config.yaml
hidden_size: 256
num_attention_heads: 4
attn_scale: 0.125
bias: "all"
tie_word_embeddings: true
lr_mult_o: 4.0
max_grad_norm: 1.0
warmup_steps: 200
schedule: "wsd"
doc_mask: true
max_steps: 14542
Each number is 128 + 32 x the weight over its row's rms, rounded and kept within 0 to 255. Layers, rows and columns count from 0. Numbers have three digits each. The size before them is the row's rms in percent of the matrix's.

# down: layer 2 MLP down (transposed), 1024x256, rms 0.033, rows 407-506, columns 0-63
# up: layer 2 MLP up, 1024x256, rms 0.158, rows 408-507, columns 0-63
down407 101:122095122144173126131115156101137192128110133115123084162164083143108145101174137147114163168130217135077120139173155155109107076186189135192180060090085122112126146165178068170139119153117107
up408 099:118065126125135104156029125136183118142177137123110131148107099165106112140148083114099132141142060138182093153151131154098145115105158083096112120129130172131083130072138135152153098164127155
down408 101:185067102150116148185109124146194095176125114152134106111136086120132108162161102091095119170116097150112152135130138126123122132123166133095101143157107176113074123122118090141100110142172195
up409 107:188149129144123118127171184180158176120110148140152166125119116187118079142117118122124109075118143105135103108131084177112118138101109112141071114122154196169113160177099119151094155100132173
down409 103:174113118154123094157113175113135122098118174136085141141159119163146079074145103127173154147135156058093126127118143160078142169174174110111168171128122167192094210130136164133121198093182136
up410 110:150182144225167111121133101146143105143184151063113125134114079158094096086087122166099090092134153120087190115133200140121119121152134141144110138073164134152105161105156087147122143143146133
down410 110:145113171131193142103107123144150158106136168085047155142110120147128137095117161120130127102094152130083084145106143096143138152136097140114090127098139182075174123185154161077179205086094070
up411 112:179117132057179141138086184142117165114119156122185081100114090120079157141126151149125135098131107134171134148151087112145177141179086107148086143145131123116137126084128171152079077113150191
down411 102:177155135093227138113068170123084104095095122103170136113144106088088104115134150112091137158117089161122143154142106157115132166128037114137070072120109102110112181082154145192133081121175177
up412 092:121145162126109150097139126102150121120164139124152116111146097120123122120148155113090110093105159138157121105151140091162082088116173133204147120144142109159162149123097169124139149184073153
down412 102:127152131115103141104076124116174151159144122156165100095133120100085123112166199162087108158111155183117150063132132129148073112098155174183139131147112130142166150140148126138137166187105151
up413 087:086184161182050203110129158140124086123116098100085160127146081131180104155163131167102106107085103131077211089155150192106167101157110155124137104130167183132154116165113163101132154075088111
down413 087:144136151131091096159111079136147151111165147153184125130100137218110098088131168065112152105207170128128073118115127164174140132101106089122090084158110108146108077093168131122140071151116079
up414 091:134111135121120083100129139155101192131121127147115108160091081122171121080115092107113155099153155113185105066127154105085165157168081112181085126090157137071126146129141163186126071089147136
down414 091:161138139151168104141063111110101145107140105177119176183094102078137111090134123111105106136141083104138099149079145087104125120157181059136032149040130132175160157110124148114090146102146145
up415 096:134125099129194159148097112125085183144084103118087170145161125060111118194073150147102203174129130168173109150099085169150095125128079112104142124175171159118089177159126113112135119138094141
down415 109:079115094115164120131105121126119148148146114078066118134176158094122146151048178131090159167085110134099108170064136101199070133092111111163121133141180217129046150174141121170183142145105114
up416 088:127119102153155153151079120101202171071130121124148153151106108199090124136110100155126146143114154147122083062172151092111124082120137146119168118112110111138119111111123129133099124098071155
down416 098:078109146139064141087164126133131158085104088121143063169174154079165139150122165173143109154145098089178151054131157114122084118100151140162247192111133164116141131150182087133098089119155161
up417 098:150113123119088083169157136112114153099116105144164120161168141122172153129123090156115115169166103147175132159155118107170189158177139092174127056078128087166165121132128106124094124130116101
down417 103:151165182114182139141161138180044079125119096113181131162169179141177109130152104125142069131100095152116190100141064125148125140150147122118114119161164142150104177158116097057142134162172132
up418 095:093135174133133181160157101119150114101184140137139150153102120169145150113146114085168145140086150097089124127122117181158127106199117138103165114194121100133103159166112200110197135159171159
down418 093:125106143108161153147153113127106077147099065145081094174106146165122169113158118124132136133154149109152136034179084135117149128160138101064151187152136081119186109113145124125138153154113185
up419 093:151149194185138086137166131159099126134110093135142076141117076110094123142148128051113104061115170096166121084089105095135086125082127122097173189067117116115156159202099126171136108166091151
down419 100:103169140076094109107136159142169171161196159124128091138110092078077132094168143131138089167091154101151125117118153101122111158093087100157132151167143126109114125178137083137137073060146146
up420 100:147124181164173123097132129139127137117188121128042102145098135125124156146049120108097143177153128084135150125121119107146080085159177059100087165135122164126112104203069154135150124145098141
down420 104:116119113154147156124110174156120176120126097189088063124104146110095130094146130152117133152147187123158151131146143108173105124126153096112091162090114124190117120189130113120105150137105130
up421 110:084156123051203170152070173137134184094102110102141086094143128140140150141093137144134117102117138130196127142090139118183117146063116102108069103103168148131166114159165111122139076170087137
down421 108:082091113072140159109099149105118162141124137064159058097089173108111150135100134184163125145077140155132139127129175110177166094112121117114081082116188166131141090144201060148140059125127145
up422 088:124171220147173119156069129126164129183111138137109178152121159118111123072160092162116082107124124116197093133113169118163147126121088109129142190159140168119122159095133081159089156177113157
down422 089:169130127066135150182160173140123082223075179120147131120134166098079117130139083113123126102087133127102164105142098111119102124094134102112167149160181135184139118092186091141076180125139127
up423 094:161157117127171173135132129170117142139139123137078132125179128120118096132110137103134096135120071204223106132092129110137126105153106170152110133143115094106161153219147143166084141143112097
down423 093:161158102119121106130136134127053113122180167091153128121092106168119136161147169099105114167183142187103148107083144117130069134107203147095095114184139150159094155121168144116108140080142152
up424 111:156154153123145103159137117146201094129130124110158086171102077180080081147152060126108141125130145127137158126195145113095147139128160144115154147129148089159120136057160135107204110114140148
down424 114:214100091098157112167168108162193102148132136087172065121094132184160109171149071134098157144137098100089144132182099110118130112122165137124166190120204078127097140068143112153128132115111147
up425 119:104120073079094199062097172075153146134173108116121155130162153158121162136151115090083134063118063118117119151181099124116115207096166151101148138142125146113201131148088115170119143116095169
down425 108:095115068110186163078172166111157123104151161174132140177144120160141150161144155039061099142155094161170114145140121133154110118095151125119135101129189130116189138137135043085131110102188128
up426 102:102205084095152090056153105073167156115190120124110152143150114127148134077084113151098110206173120106119097151061117154087078173127107140137142135135072090120173079100132073069161164077119132
down426 099:182198097149128133067147106104170136152154106122117133161173092106171138119137117138106147107160126190108164182156075106107111132065115138101168120073091099113138093162172105108149182135131114
up427 081:145095187166111082084161176138038122132119112129114144084153134085197082108176200194168152091156141126104111106237138115120132100126114091177148127101122183112114153134096108153140156127095128
down427 096:171120183103107123112069153114142140136096106130186092103086133110182066103176133170147142099105140112139083128116138112147101146139132109114106110128130183108112098082124158119148138125110126
up428 092:132131165131068205116139136145140084193087119073110145084125137141171112111174153113191115137150108121124122117117152109151090067177120097167134133140151209137129098155137109111061093128154141
down428 099:184138165053087059114118077136188095109186143108155151126116146171135125115144161128141054121161122137095097145132083086143128067121089088135144095103103167145170125170148146137108077142130070
up429 102:130170127089073101171083155136097130145152168148128047163096179154118078117139111109080140158175092097154109140120135081099127102135164089122146113116102123132040094118102112105166125089136101
down429 102:131124071121131148155117187146121132094123155122148130147169169107103128095110128172147151139192191111155177149060128090141144114099135114132127136104102141183137084162146110086054179131104118
up430 086:100162142142151121089141097134177133163169079173064127174123133136125124138143092106115140090080151133180124125182149115108189123133144149089175164106087159050122161189134101134113080092094065
down430 106:111158139163135081076117065138110112170124069114037118100132108120178168143176089129173138119108145110189158118149124121135185095163177162100145130139116116151134179092162113129109105113129129
up431 092:132109158142121133094142095148182162156135176139187198134108156102156128151170128133168117138086116163123132123117074071083101169175155137160088125161186126105187164089088159133097090137110136
down431 095:132115121187138105138087151167155124122087156134164158126124117095113131118151129093171130131099122140118118119135117188099127156170169144155104130111186093105168191134124126119069067125106087
up432 101:101127082102148127125107079089140147133167160127100180129170147184121148118162119147118189160085105143109139166151147144075145121118145080085101106164111106082119147093096101125067079141136120
down432 104:167103038094099169111134091075100140113095146160081192131162137123099139133154096117125126135127111148086176170150169088071130120137161150116114118144086146084122127125153101122120106172129141
up433 083:095088076088131150113203109032139062122117117212129141126109101142077148184143111183157124132152141123102087122112133096133130151073147136127063131141114116053119123106087127066159153141117097
down433 087:137142055157097101153171107087082079159164085142132092107145092116118155146141148139067125091080064114141134127189131124129088114129121192113094149175093090143144113085132063102173116112162114
up434 090:170122147219140170143110077115093122149125089119154107101090134157097146158079147167151129157135149155118139118160131137116149127162198124084106150132156145147162152094126148152114106177107117
down434 095:083165110129108109110125168134166134115106160128151112139196090100214142115145111109092103093119133106135139108133157137141132113139122110166151141131078080124130075134085086122065062130126116
up435 136:057169079144206116154142145101117171105104165150128158161065146140178135115134157094184139123167116125112107140114088137132133074074122187131161108151109094123130190214089132202088086138172075
down435 110:050156066140168127148141139093075155128089161090129143154071159147140167144175147101179137108152135077092103118129080168152098114094115192146145133133093053106095166205140137176123126122162097
up436 097:129118132112164114104138121119124162137185098168073065118085109185073168179120119080144163143100121103102108158141178110076122127135124163123163127132147162116199080121063069116148133101113097
down436 105:145088113096179131122165094130165148105093134166102029173117086170089181189150086120190081138084104105111086141139125133117129147101134149090127102155130150124141107103128102116152134126108095
up437 089:121082152155090163205102118113139131097152077166115130130127158103157095146123103095102125186099139118151131134158134131095229156152171111181124058089136088113218169085150116120121097085069116
down437 097:109092150172071161189112197158096079107176122151146168167106168060138130175129175113119158148087111108147137128112132168110147102160172097159175087084137086113242160117160061093129104095146168
up438 107:086136085148167138158098132185107095115138094119123194167095120129130122119140113099144157102132156146105118072120060162126034162136141119117140133165147150123101182127196149126183125135079123
down438 108:062126139100130145172076135141124160143141128132041193151096116137144122110145155096146179121133119097115148132159105117140080150120169141125140150137153117083074145148195198106172082111138105
up439 093:104149097198144122124108104118134139103169141181116117068113166137150135062114108109100189149187085131108078139120086126125167085095152139104141039128092132153096055079151105164180105127100130
down439 093:102140199176050143122141183134157098107126130163143132046134167078102171056131180127102117136175108149069168134137098104179169121106117079110120105108149114111136093091143178168162116144147186
up440 094:143159156107138142127140169132156132080155105099151186088134153153114085075083184104118128115089104079124095107151110084114121134166144144193125116177102125094191091063111133149141133158094067
down440 094:146151127074075148122105118154206118073150132114125172096183101134119083096089147128101106133129135126152143092144079141151133143143121176153102139149063145117203125065138066131132105153084106
up441 093:099124129081143121074099170112167094098118155078169155086079105082104099175147121113105141124148183218166160142113135163123136085135108100061121121156111134148110109150121109140065109134173115
down441 095:157154102133134134096096180100194122091139105122128123068106126114103141167153155119121129129126135123126133111164171077109131111102083063110116107181082184134142167135129157152102082146179120
up442 100:129116108148111123177165103098125135143120132140124158150121101192134122187143146102123084094122124129088108148103129052083118135111137105121073125041129116093118164149081102125184067106080135
down442 096:117151106171104088158134111064125121144192097152134090210168105202075091144129112111126142142130161152098023142091136164105080103121135105147120115137160117071150153159113128147136096119065119
up443 086:121109169196161120135101101127064168136181113126120125078145126148089097102132148085180171150147140133152123129090163147071143111144085125166151164122102115125094107134092087076170162169106150
down443 084:150158136155105151095133159130124162124125111061099130056150106067099146143167067127110138139090118127115141128100143073206106124149137135153111116151128096130117153083104167094104101137170143
up444 114:154111142131135116139144095203157136117133135167152119142122138188159073072170166126097136112139199094084110163128133177121129217088142081097122227121120086089097148092134082137102102151124161
down444 107:152149109138141187117122132172196120155149141135158160139162094134121106108133118120085132116088154104172155151108132085097112138109142078119214198153144129096140082181134110119111129056142107
up445 097:136136183108094148145143186227075161213139183098108172129112157134151139116095186142158153090105135134074119154156144158206142124116091071125127146168193136106126119124149063144100154102122136
down445 105:125086171134082128152128193120068147156129174085147121131119125144137202123105227099133123066114133103144187184096170136172152100170115112111154154194133100124136093108144114099113138142081180
up446 102:127218037111108112102075169080122104055106070081151137123117130121131132146120172129137111127126187146168135165099129153119185203150115177162157143110113108142103097175127104116150077185110129
down446 100:189184085079060163074153095085159138106151133125143135124151123140153153123157195161114144148090166121161101169105171143160137188142106170147146153074153134099107033144134136142107062165134129
up447 087:104114110222148135161150092084087127131158042177121183107175121100155125193077133154094117099117124141137103136108135148107137113110152120096105104098133168108156177150109177145098232096105065
down447 097:136121162208135134132088133183121106147131062175105162114136119122181142161110135125107162139098128112112111109117160144112186112115164184138127103092116098159169201122106179158074157134079095
up448 107:133137076163166133119125106070141069100147152126118143102121110149149090181139143062193171125133124147119121189143129072169147171129115086121072130138106109162103177166082139147129120128092117
down448 117:116156090155148155130131091126155069076092180144100111047159085157176138114128165096153168090143121109144117194142152041135140158169104127129102082135104088168155184183108130146128091139094119
up449 090:121152182071145135124167124166133095113140113090102115186115131206146125162123137121152112140111119097082135118179105127165095141150087119072154121134121168052103131137128177151133123119124174
down449 100:139125105081118114093171087174123141191145113105122128190143112154137096128088092130152101163144133098143179124151116116174124145145138168106134112112062146062130145133149120118142155111180192
up450 103:123136124084091120108136218120164103118181116055149067168108135135133126134143162122150082128109113116080070138075106092122097150117128188167121104149079187100144161143118092203142156117090122
down450 103:074125143130124203115123202118189147127173142144109074142096132095193152185163105127113116145052100183129123157104082141162135138098134144094100118095077142094135128120141110118152148116125145
up451 110:136098153162145105142143147139165188112106128156136090133111160126133150197190174112060177099118162157185129135136125098190138201160130099117155145096160115063181116072119101109100100092088124
down451 096:091096067126100100137153088169130168176077101165147109150120094135101216136126115112098133129172133100086154123164124086154176117123125116078157113126114169099190125114141060164159147127086116
up452 102:128140149120085119074154121167112099073108118142127077133156123139104169195168109171114118131115185070166091101199107172146105129140156185112128139078126184183121143172189113116139181099091076
down452 104:143113128077094134087175125130118117090196103141145151096138098170097170175221127131100129180093118094137096164155121190133131124119151159126135134119155177157123130168217111136129181108127099
up453 086:123153145109138110152136078098030125097168152120111153107094125174147148154132123132164136173157130083119138149168122132113122187195124106133100142108140175135071127089117086161080164084094158
down453 092:114150167130112095132103037120092139143101133165081160080146199078125166114120126142153147127161094016150139150156096109069073151087139167163113142137185158144150131108181141109098107115109148
up454 101:131143183132096155144118139138117168138106112106104074194122110134148117096150136140086133136105110143138129117120110101129125151167128046140107109087104183103061165130066052192116133149106107
down454 113:086128102118128160168140173208087107121141147156129085130097170132116102145147071051127113149119140169156089120105104081102129148147184123082105165073146078126098121133133122154154104101126090
up455 080:161155111064182120127174153119126133082111096109111147107136058104117111219133089154160161118090142200118086113095102085138074150104121094136077074143108147156143115164070168132175135124119126
down455 097:144134144152145150115152107169120154178148097139188137122053108157107160092143153112172133138138212113160103144134141094152120159156131143133164103130118121086096112116061112078084050131127180
up456 106:134122132173147040084139140125145115132184115126134129144073098130121103061106119134128103135138137090094157124102179096084153118096121115175085112142129168101168162154206147120137104117122145
down456 106:124099163161141077107156165095137057111101159113124128180110099100098092103126114195184064159101104100091147112102164082134214118109140087150081104110177157108157161142202112130066104146120147
up457 101:123140095148124080178126123118113109104156123146128106164123171111124144159192149110126121123184146143106115118133191172170115145139108143084142031124123132064173083134121117125136143139087149
down457 103:165167132148112107201166121112120065117102138120115111133104124092110127183210106058130093110143078169080135098129149150184127135151175173098188000126100133103197096143079095120125109102131162
up458 092:172149112046089172098159086154083083158164107104191103144182148126177133102131165151175154134180101094122114197129139138161124170117112100169120134163139138081099080153137199130078163149057142
down458 098:080177080071112148085163068133108110156085132145165124195174141108159136108131090157108167141112117112153113174115111135185124144109129137103146090094151129088074071203136143147056113110061122
up459 115:148104090090126131057164101128096144100111114169093104158145116204167116146163111131150102144090146165167091181086128213151172135140137119130153144080128120075126178078165148145168190152084128
down459 116:153086091077133152092148073127087093027090057172130092134124172139162073145196098111161080107093132178177132132065136190136143098174081138088125123118139126075065141116145134152177213144126099
up460 101:065129154157136137143137119151139126115127149139087186100150125168149143069129112102115097094138116082129130125113164116100142167137105108094069091112091139117096141099102136085067083130139214
down460 095:127113108187163149147149153080107098124113167130105183116113125117139152130117110181094095081107120124096099173137149042143158121150101107113122154167092136181093168105129144137082139157097173
up461 092:106205163115133137100070159093131143116141182189121139143084158116085156120115068131107155115111152115116107144063060123067179171106141126127145178078091105093098132047133097175115141132141115
down461 100:160139131118088146079175128112100143144124161133081093096084143110148130131135105126129106127170146094137146109116088141097146183039130170109165148094107137099129179105147176099141062121128123
up462 096:114120126120157132118152193175088129098174133156121145177139160122083125135116121166131103107105123134114160040127071134147151048076148186200115114180181179074151148129110089132174122155108112
down462 096:081118136090102197050147139111145121132135159091139087120159148091176181108174158127146084113154129100146122135139124132133072122072107195138090152144164156093196135122134025186075122100132125
up463 086:139129159050106112135124142088112177144170160157119147118131140087173154147133108138118124183099103163129074108129114071141133166149152095116072179103150167104119091121149108115083211108129112
down463 092:088128128107174079077128093110072152037071125084162122159112156105160106101149109165171109120132116148138126095162104095107156130131112142095139117168124089133183095164152162139202137088130076
up464 087:146124095129162169137142113114163189106135178136178119149137077086140126114113163185147156128221118141091157148118119195149108136084136120162122064100108130125105131194175177155149063113067150
down464 094:122115165128122144107108110117197135128161089141160104147135100121163145132143153136112101158137094132125138119117126181102115064125135159117146107152102152092167126141131158129166145132148075
up465 122:131135120148168108118101151132156125131094147115168097150121102108113134105125124097163116168091180118144125120137124187038059120141107151170074201096146119118192124179129103137138086158114105
down465 106:148165082092137091102119157153131131114151101138151163130118126074112098145070113163148135204124185104111192109144142178086174108130147071163084158123154117164185118147135114075126186160096135
up466 091:132123094163128123109089116126070153131110135112120182171177098178170122167168139182148176102079122122125129061140140140145032134106177126112157114128133121168175116122105141105162186163119150
down466 104:166147106100140159111082172125071156153167124151142124173124121087179103157184136161130084162152163100125160131101141179115073163090154113098108144161064123116128114102097104140146186127154198
up467 101:177160103131101121125160140143131190107119153120141138104157178125124113174114147101101134098152098176081161128127183120127095168177154205157134133088121108127137122116090136081137078083166062
down467 106:163105087118154142135105191086130144109165114126159130146162160120107115137091146123101158143110135157120092150136175065146121123118138101153087134112131087096163144137165107108187179077113125
up468 105:129121141114090067148139084095201129092135146094124140131099147103102138085157228138183131148118126108160147169129150195116071125156085075116099136112186085134106166103122173105181141093153165
down468 101:151123153183132028121171149113165158154152177091149135119137155110125092060166180142151139091092110117178166186102156107108120113152065139158120104147201085075048147115167177106122145078146107
up469 096:113184118129089150069165159116098159081091132113089138143166123110100092130125132149073178054113174147093123052169128088143136122219165150154088117082095200171171126086096110120104147105129152
down469 093:100108170187125119155143081137128126067163073170105100097146125120130170093146122105105113142147059114068120150130118099117108181131138109112177154130145133100141118149121170112162184137165127
up470 093:104106101120128131160171127165110059107117196166133094108143135128090125112119179105152118092147115110126100117110128085085130133094111125115102128175127117095166157126127170106099119152152138
down470 097:156066136137138108135126069155143137068086139124131135124102176085116070115159163127216117114171121140138131111168111155129181128070115083115071140143160074118172131106157099079118194107122150
up471 095:102117140149120106166123152127077157124106110156118129112134160140161080132137087124142137123145129140124122125125133143143192099182089111112056138164108055118166085137097153099136130161124149
down471 092:169176140137125076150117164118099114128111115101060117131122107084133137158100105110129094130134123116092180122110130127125088117122120129101082149164172140165164150175100128151157144126147103
up472 092:070061138169121137135122126154116179106139100109132114094138112154124126059119148147065150117111202131120150147089103078167083086144112177117124099126118182191096122170127146149112120104076109
down472 100:055064140200151151143131161156116132117160126110093120101101148054170157101127120134106144177058191099139130134090158139155100054155126217125113123128115138168098148135148122120123078113098106
up473 101:136141103167111084150136156038117107089148124105117133115089170090083108115130091140100090076141107130122123124135175179128137153169118096173106180143145086172117138150095161155155130104107127
down473 104:141145135130100049190148150100115151107082166094186099130072150107136112115130152118090089096160075145119154138094128141150159126119153102173075176090125111140165112138106210122111146167127175
up474 100:160102139180110130127108161116125075113134145140118090146104137120155104128150178023103121115085109106049113125114148122173096141150124196111110124127154104096131140189106154110167105083144076
down474 098:088114096053084120205130071109106134112121173142137192096133188115095135145113164171108117143194113141129083133094116119103138119118094095105154158143152169153136103099107141105124179102133141
up475 098:127139057112178155178089133140101113117160135135173153057060138117149132158089170137116112123161117201094127145138109141080153148154101064177118218128177134098119122119122111172126148102098107
down475 100:180091035120186114160093140091162136148088067201094133085099152079149086140088115139128146149054129182066166146124096096098127163111110124142143164100182180094105087123188150141157128123123106
up476 091:091126135162120089162154075125098159177111175095060144126146179211157189106143176157101080181087114157108084150103115182106157153111119071192162177030126140104170165137071172075135141154115121
down476 099:074150127128180089129173043121144080101168110121078107141111100100106118099162144111133128087164107119182124164154149105139087152106127104170060112152138115167114134148128109113126090158168154
up477 086:126104162131117102105201152153129115058140078148104139076141087133086124162147099129146159164086090082127065080118142153095103101102121119116077152119157115169188127169135194165153143151110125
down477 091:099135152133052091129170115169084123130084088090148086131137117193152126118187171170127131188082096134087124069095141126141117156114134165137117144148069130122073085133137161174168128120199138
up478 091:142113134087129193084154122109190143127111165091122201099129125106118136177170161102184124141104172176125080139180078081099079128132198128112120134145115121086072092125104117141153102111215156
down478 098:164113065123158161067151117117178098113125135130160175094098174137167143149138098135163106122165114171083116169168128138086129145085154124125200102154037111176109132096051118092181084125186170
up479 102:163149107180132124107091158157128096080188086096099113140102094167124115164103135149130122142088185099199138139086062151132103151144155176125103120180116120092165133128222113119138228116084077
down479 104:138152098142143124070087155123166128139133055130085187112125085157126151152145145155085165167095136124167166144090121131090144110148155161135084087183157137138161114129182140094173145124136095
up480 109:083144102133151083057063162177105142096149124136125101080127105161159129122133095163111155081099171133063124122059152103122139138178219187122107119113165169139102065066113107104139109155091194
down480 103:142128145149159144115094135176116116120173148168154074125164119144147156088083111154092099104087148101118170156093164149136160116186185183135157082119162145146109049101096118058120102078123098
up481 097:110165116128124144095119104155134099094171139082125123127138137097156134114121134107082123162174148104117081130128138153047185090121101099123115066064078151084120142157098143147131119107136160
down481 092:057100137105125099120144128159110053134070143124143138100127160122156172133108114099120127177207143144091122103119196070116197137104091108136106124105109141115125167075099160132085127108093223
up482 095:119124120155127113130154141111101144141158121079137159121152095106090092115142109082116132122064130134134125112106179136160124154109125176137168203123088115174151098134175102071134087095058161
down482 093:136068132097165109124172134166123123139109188098182144111135066153136120097157136114099127084088109065189083064111174137122155126074124099092154106148081067164087155179173047141156097091115152
up483 106:122074101129121115164150066169075161106134162135116116103114139086124038139143139082120151115105123150093090136212099163110118124120116135193108124107147175116114121133149167162094150139143082
down483 104:102145147173176136138119106126166095110164127116125169094086119113076066136169111177113145118107130072107137146093133110101183086165110181114110149147142139135114137142132161155100212157175115
up484 095:149157212097137128144096140153138156117155140171117159151132199111153127084154140164116053179135127099113089137173125147144128101158131091142135080102123073101125131126124107163141156127141083
down484 098:142104192132107096120199126089149109148133097224154058163160147076092133118126165135122096117126098178074074074152094145137122113129148098098187124128128109142138090135152096170142109178100168
up485 077:115095152151145160136064100172129138102084136137119128146095132143098098098110125180123185102096085154086093120142108055153147121111118132085130084120129146145135097100133109125121190122153115
down485 107:084136108177166130168117139172107137114187104106138144171171121123129049142077109147165095137115097180067085059138165057076126127156184139096131098145151140141133073114185161156165151197108086
up486 112:110116110177130091100139197103165123121091147113137132197130112130121182150115093130144141127125122156069066142144163130120131152141189132131175122131161185169059172131121068087106137140105102
down486 092:148120139167085102122144190161130124095203132154135088170106108144102166123122140099078125164106120119072081136116104138093154153103121126137174104149174154136132183104110077085111112109170138
up487 090:096136080145121171088136170128117097104098140089144140126136135129074173190170112151087150095161149178133139081126161084122146161132186124146103181064094152136165142129100157106113185123116152
down487 090:116098120129146145181182132119142189168128099114182149144122071164054183090151102130120108133155111074112090126111114147114136094146103112125130209122099098105101098161129167155109158098151183
up488 089:093132146110090126124122094126133152115122083151152075098177161147191082154154165132080105161094055112118095142086200159067174148153116138155171137116105132142115180222098174123086127173150145
down488 095:116107137063117160117169136164157139138121111065151123153187090123129113146127088138126151163058094147074148100098125158151162158095126120153096125119100140134070121171066122129101177097112147
up489 075:187112118120183111164117120136172179078205063145113199089193153148094088154099110120145096098177055174086101039124177166141153100106171116122141148127162170095155131124111154143179111187117134
down489 083:106135143106155079080134124183138188087115089131128132120145154109109123124106110151083148113125075156115179089154142209117147139143132121156145100109106176178092165057122136107068108177131167
up490 091:117145109114126083130159102115151148115110160119141091148089077137116136161119136169098132145079157066142136104196103110149154202140098131153126153117099160097125084174095106154186125125120122
down490 096:141114127177096080098155164142184184133180132115166048162079105131179122113116139139112166117074081059145129102105135170138120177163087159142102178120111087160156129122155137137126089077100126
up491 095:097102152138118132119065108146185185144144136100127146097103115115126106096150096085119153052129181179101100152197106086110098091118116164173142169118119123107211194080136126159087160125118068
down491 099:152148111112122125124102101121182144122141174105070100060168145114120107096105077142133092123158160149119184040113123110107153093124130075205158117124123112063167148043089114130119119177135154
up492 100:167168116134148090119193134162172135099113098164145092104117116104073083153127155109084133091147139075152107102111161113149118078143127112137089082054135118172111141147150142098098134079112066
down492 106:147112177122182123160137172142110117096145111077121134167151163144165084141107176109110150130148103097162101156129167115158140149162158178153090115080071146156129159202120129163155185138099108
up493 097:102182151082103097103110091120185109151137133180075116112099072150125162090125117141143053145087118122146123168150139139148139121192126131085139120105116119191117157149066086153117148096122069
down493 095:117198157079131143134130094079071090171122092146108164047124118126144102134128154114078168100090113110139188121141082131112120117123153155136164134163177163185113120187119094164121116159134141
up494 107:131119165111134111115171151131119138129185163161152142139121140111161160129151051073153135072064125176141134070093106103131125157076086136128146142133143122159161145138172117172115143141123180
down494 109:127115132130104139125136119124184130170128189130070128117171176110120132065140126149161112102060151165087165144154137088078100161149086132113111160137102097170125070105177108164126136099133164
up495 092:081144079169127079135158152139116130064122124122133136157090102175171139063150112172125097122103107166098098130163088076115108130155160106160057149074158169089065128101074158120134186121169128
down495 107:123123073161094108148148093042127174078185189137135111109074128154161120095160137182140117119134117137149119153175096107109106127156149129098096118123169133100042134123090149091083173104155085
up496 091:132134179052100129158146089111152103217120135089108114125134113131081139071146144123142084126076117093144126137112154133111128159144097110216105093093125159152093110110106093142124166123126120
down496 096:135205152069150110131163160074114086166163169147144131079107137150173117096138105102098213129102110168095103105110056129149025082132074132152120104111191080047105161147151151120107111110140153
up497 072:117150088131091151133105108189128112079063126102119114136152154119149182099139085046140121080105155076162072151146160095117077125031095122186160130140166121112098187133123168102179118124088171
down497 080:163147116138080104087103123144182114140188116138128130082150164183146173088148212130110141137120155086111139156155118101138099073156133074128177158109159161137100154115094118139129100130138171
up498 109:133059175131061090149173099104104141126154104111129159125093129124146178159176075170164090124097083131161170106117119193130153160125125078137082081159167142120080138152149125143108166147178164
down498 103:126093098166127053137109128094092126174099090107093081126100170198188136183125122128189136100105141093143115125149131144133117194119093132131117166132139086128087132063127150156115134086181177
up499 100:135096051091139098144171160104199143114139170149161118101138121131046075095131120156117103080116052149158082139111143058126088127141057152152117137073082137133150146061080187115167140144170136
down499 102:163118055171127098150160220055178090152125172154132091077117101162098092123147137154154150132123070163158100085140131133110137131149111144145154109096127106128095156132121151109152132118149131
up500 098:114134130115145102148075149126133123066139166188114196110089104131156136140122137090098121115128123143141203194139117141141155208146165137141131189101174115066118164177126156119181148150123135
down500 104:130138142100124129131037181127129140120073116127074173121127121173158155154079127137127177091113083152147178156144082142124150181120116169135145152151152121096094172168133107107122112143112066
up501 103:108135175142119098112151116117086134151202154087121088105175121137071097146157151112103110089102087139142141122144125188160070082126151140135095095096137191146099137123180092151193168124155064
down501 102:093139123166068125144108137086146135134223100131115111134127152120153097135139143168166076063149103157071075129154124119145163067156126168114111104085094175124052143139111113125125147133106098
up502 071:119078110090175152101119093153168128155139121186150162200151098111157117105152117160096161087149120105183156162157062063126230089080160093154123119081118140149139160036149067109100088094116114
down502 074:158104159065091141158156149124163133117198133124142089170150126111068126152121122095124159169147104142136105145116182171142102172075162165081149100151056101064142093130123157141093090168151097
up503 093:113106113107136133167120207154079136094171127163129167127082119170153112196156109123168160083111085082120123115090126089124143115159153073138088081120127133141154129039125092106105103135155204
down503 098:124133130102106155145204139131118119123136141132097160177076134166131130196131152158110140180094093171075141143127131123149126142076136117138090068145142142077121148103155129122128162146207152
up504 093:147119145090142134129090157141158158115150087155141139109144112124107132085104076140143155127196160137109087116117144073131131178106179150119121098153148112117222153132135211150208089150105134
down504 099:079113122150137087142115138091155098121155081146148128132131157092149089124097134101130185173160187159128187127084149057140155085146179122099157150114077093155197128126079099168118112152135146
up505 085:125134127084144104200179097119105110057139105134114137132130121194119147104123134089104087102134177133055042106127154173140110143096104138160098165139102096104173133131163135101139099141112127
down505 079:145078135129144144165106092130093080083101113117153094131136192111119074140145122080124110148127103161179109115121182147120110084114156121141145238140121137175131140096156094112143106122227193
up506 098:112107100149181095168141173144103069098197139127074130081126086169171146119121125157236103055187143155141091113145130105088155080085156119123123117140098131139132102111084180131101099132139211
down506 092:135137105108162127133158125129134089112146128149104143104156115133175130066125117129177132117149107135102091101176090189116167053098182101107157094162111147174160133144149159142137107157211130
up507 095:145167138135088156145156152173118169133043100133138082156132137141139037120125118098161138080099107138081145123178135161116106098103186138137139135093145182125130103169141102139162092132115099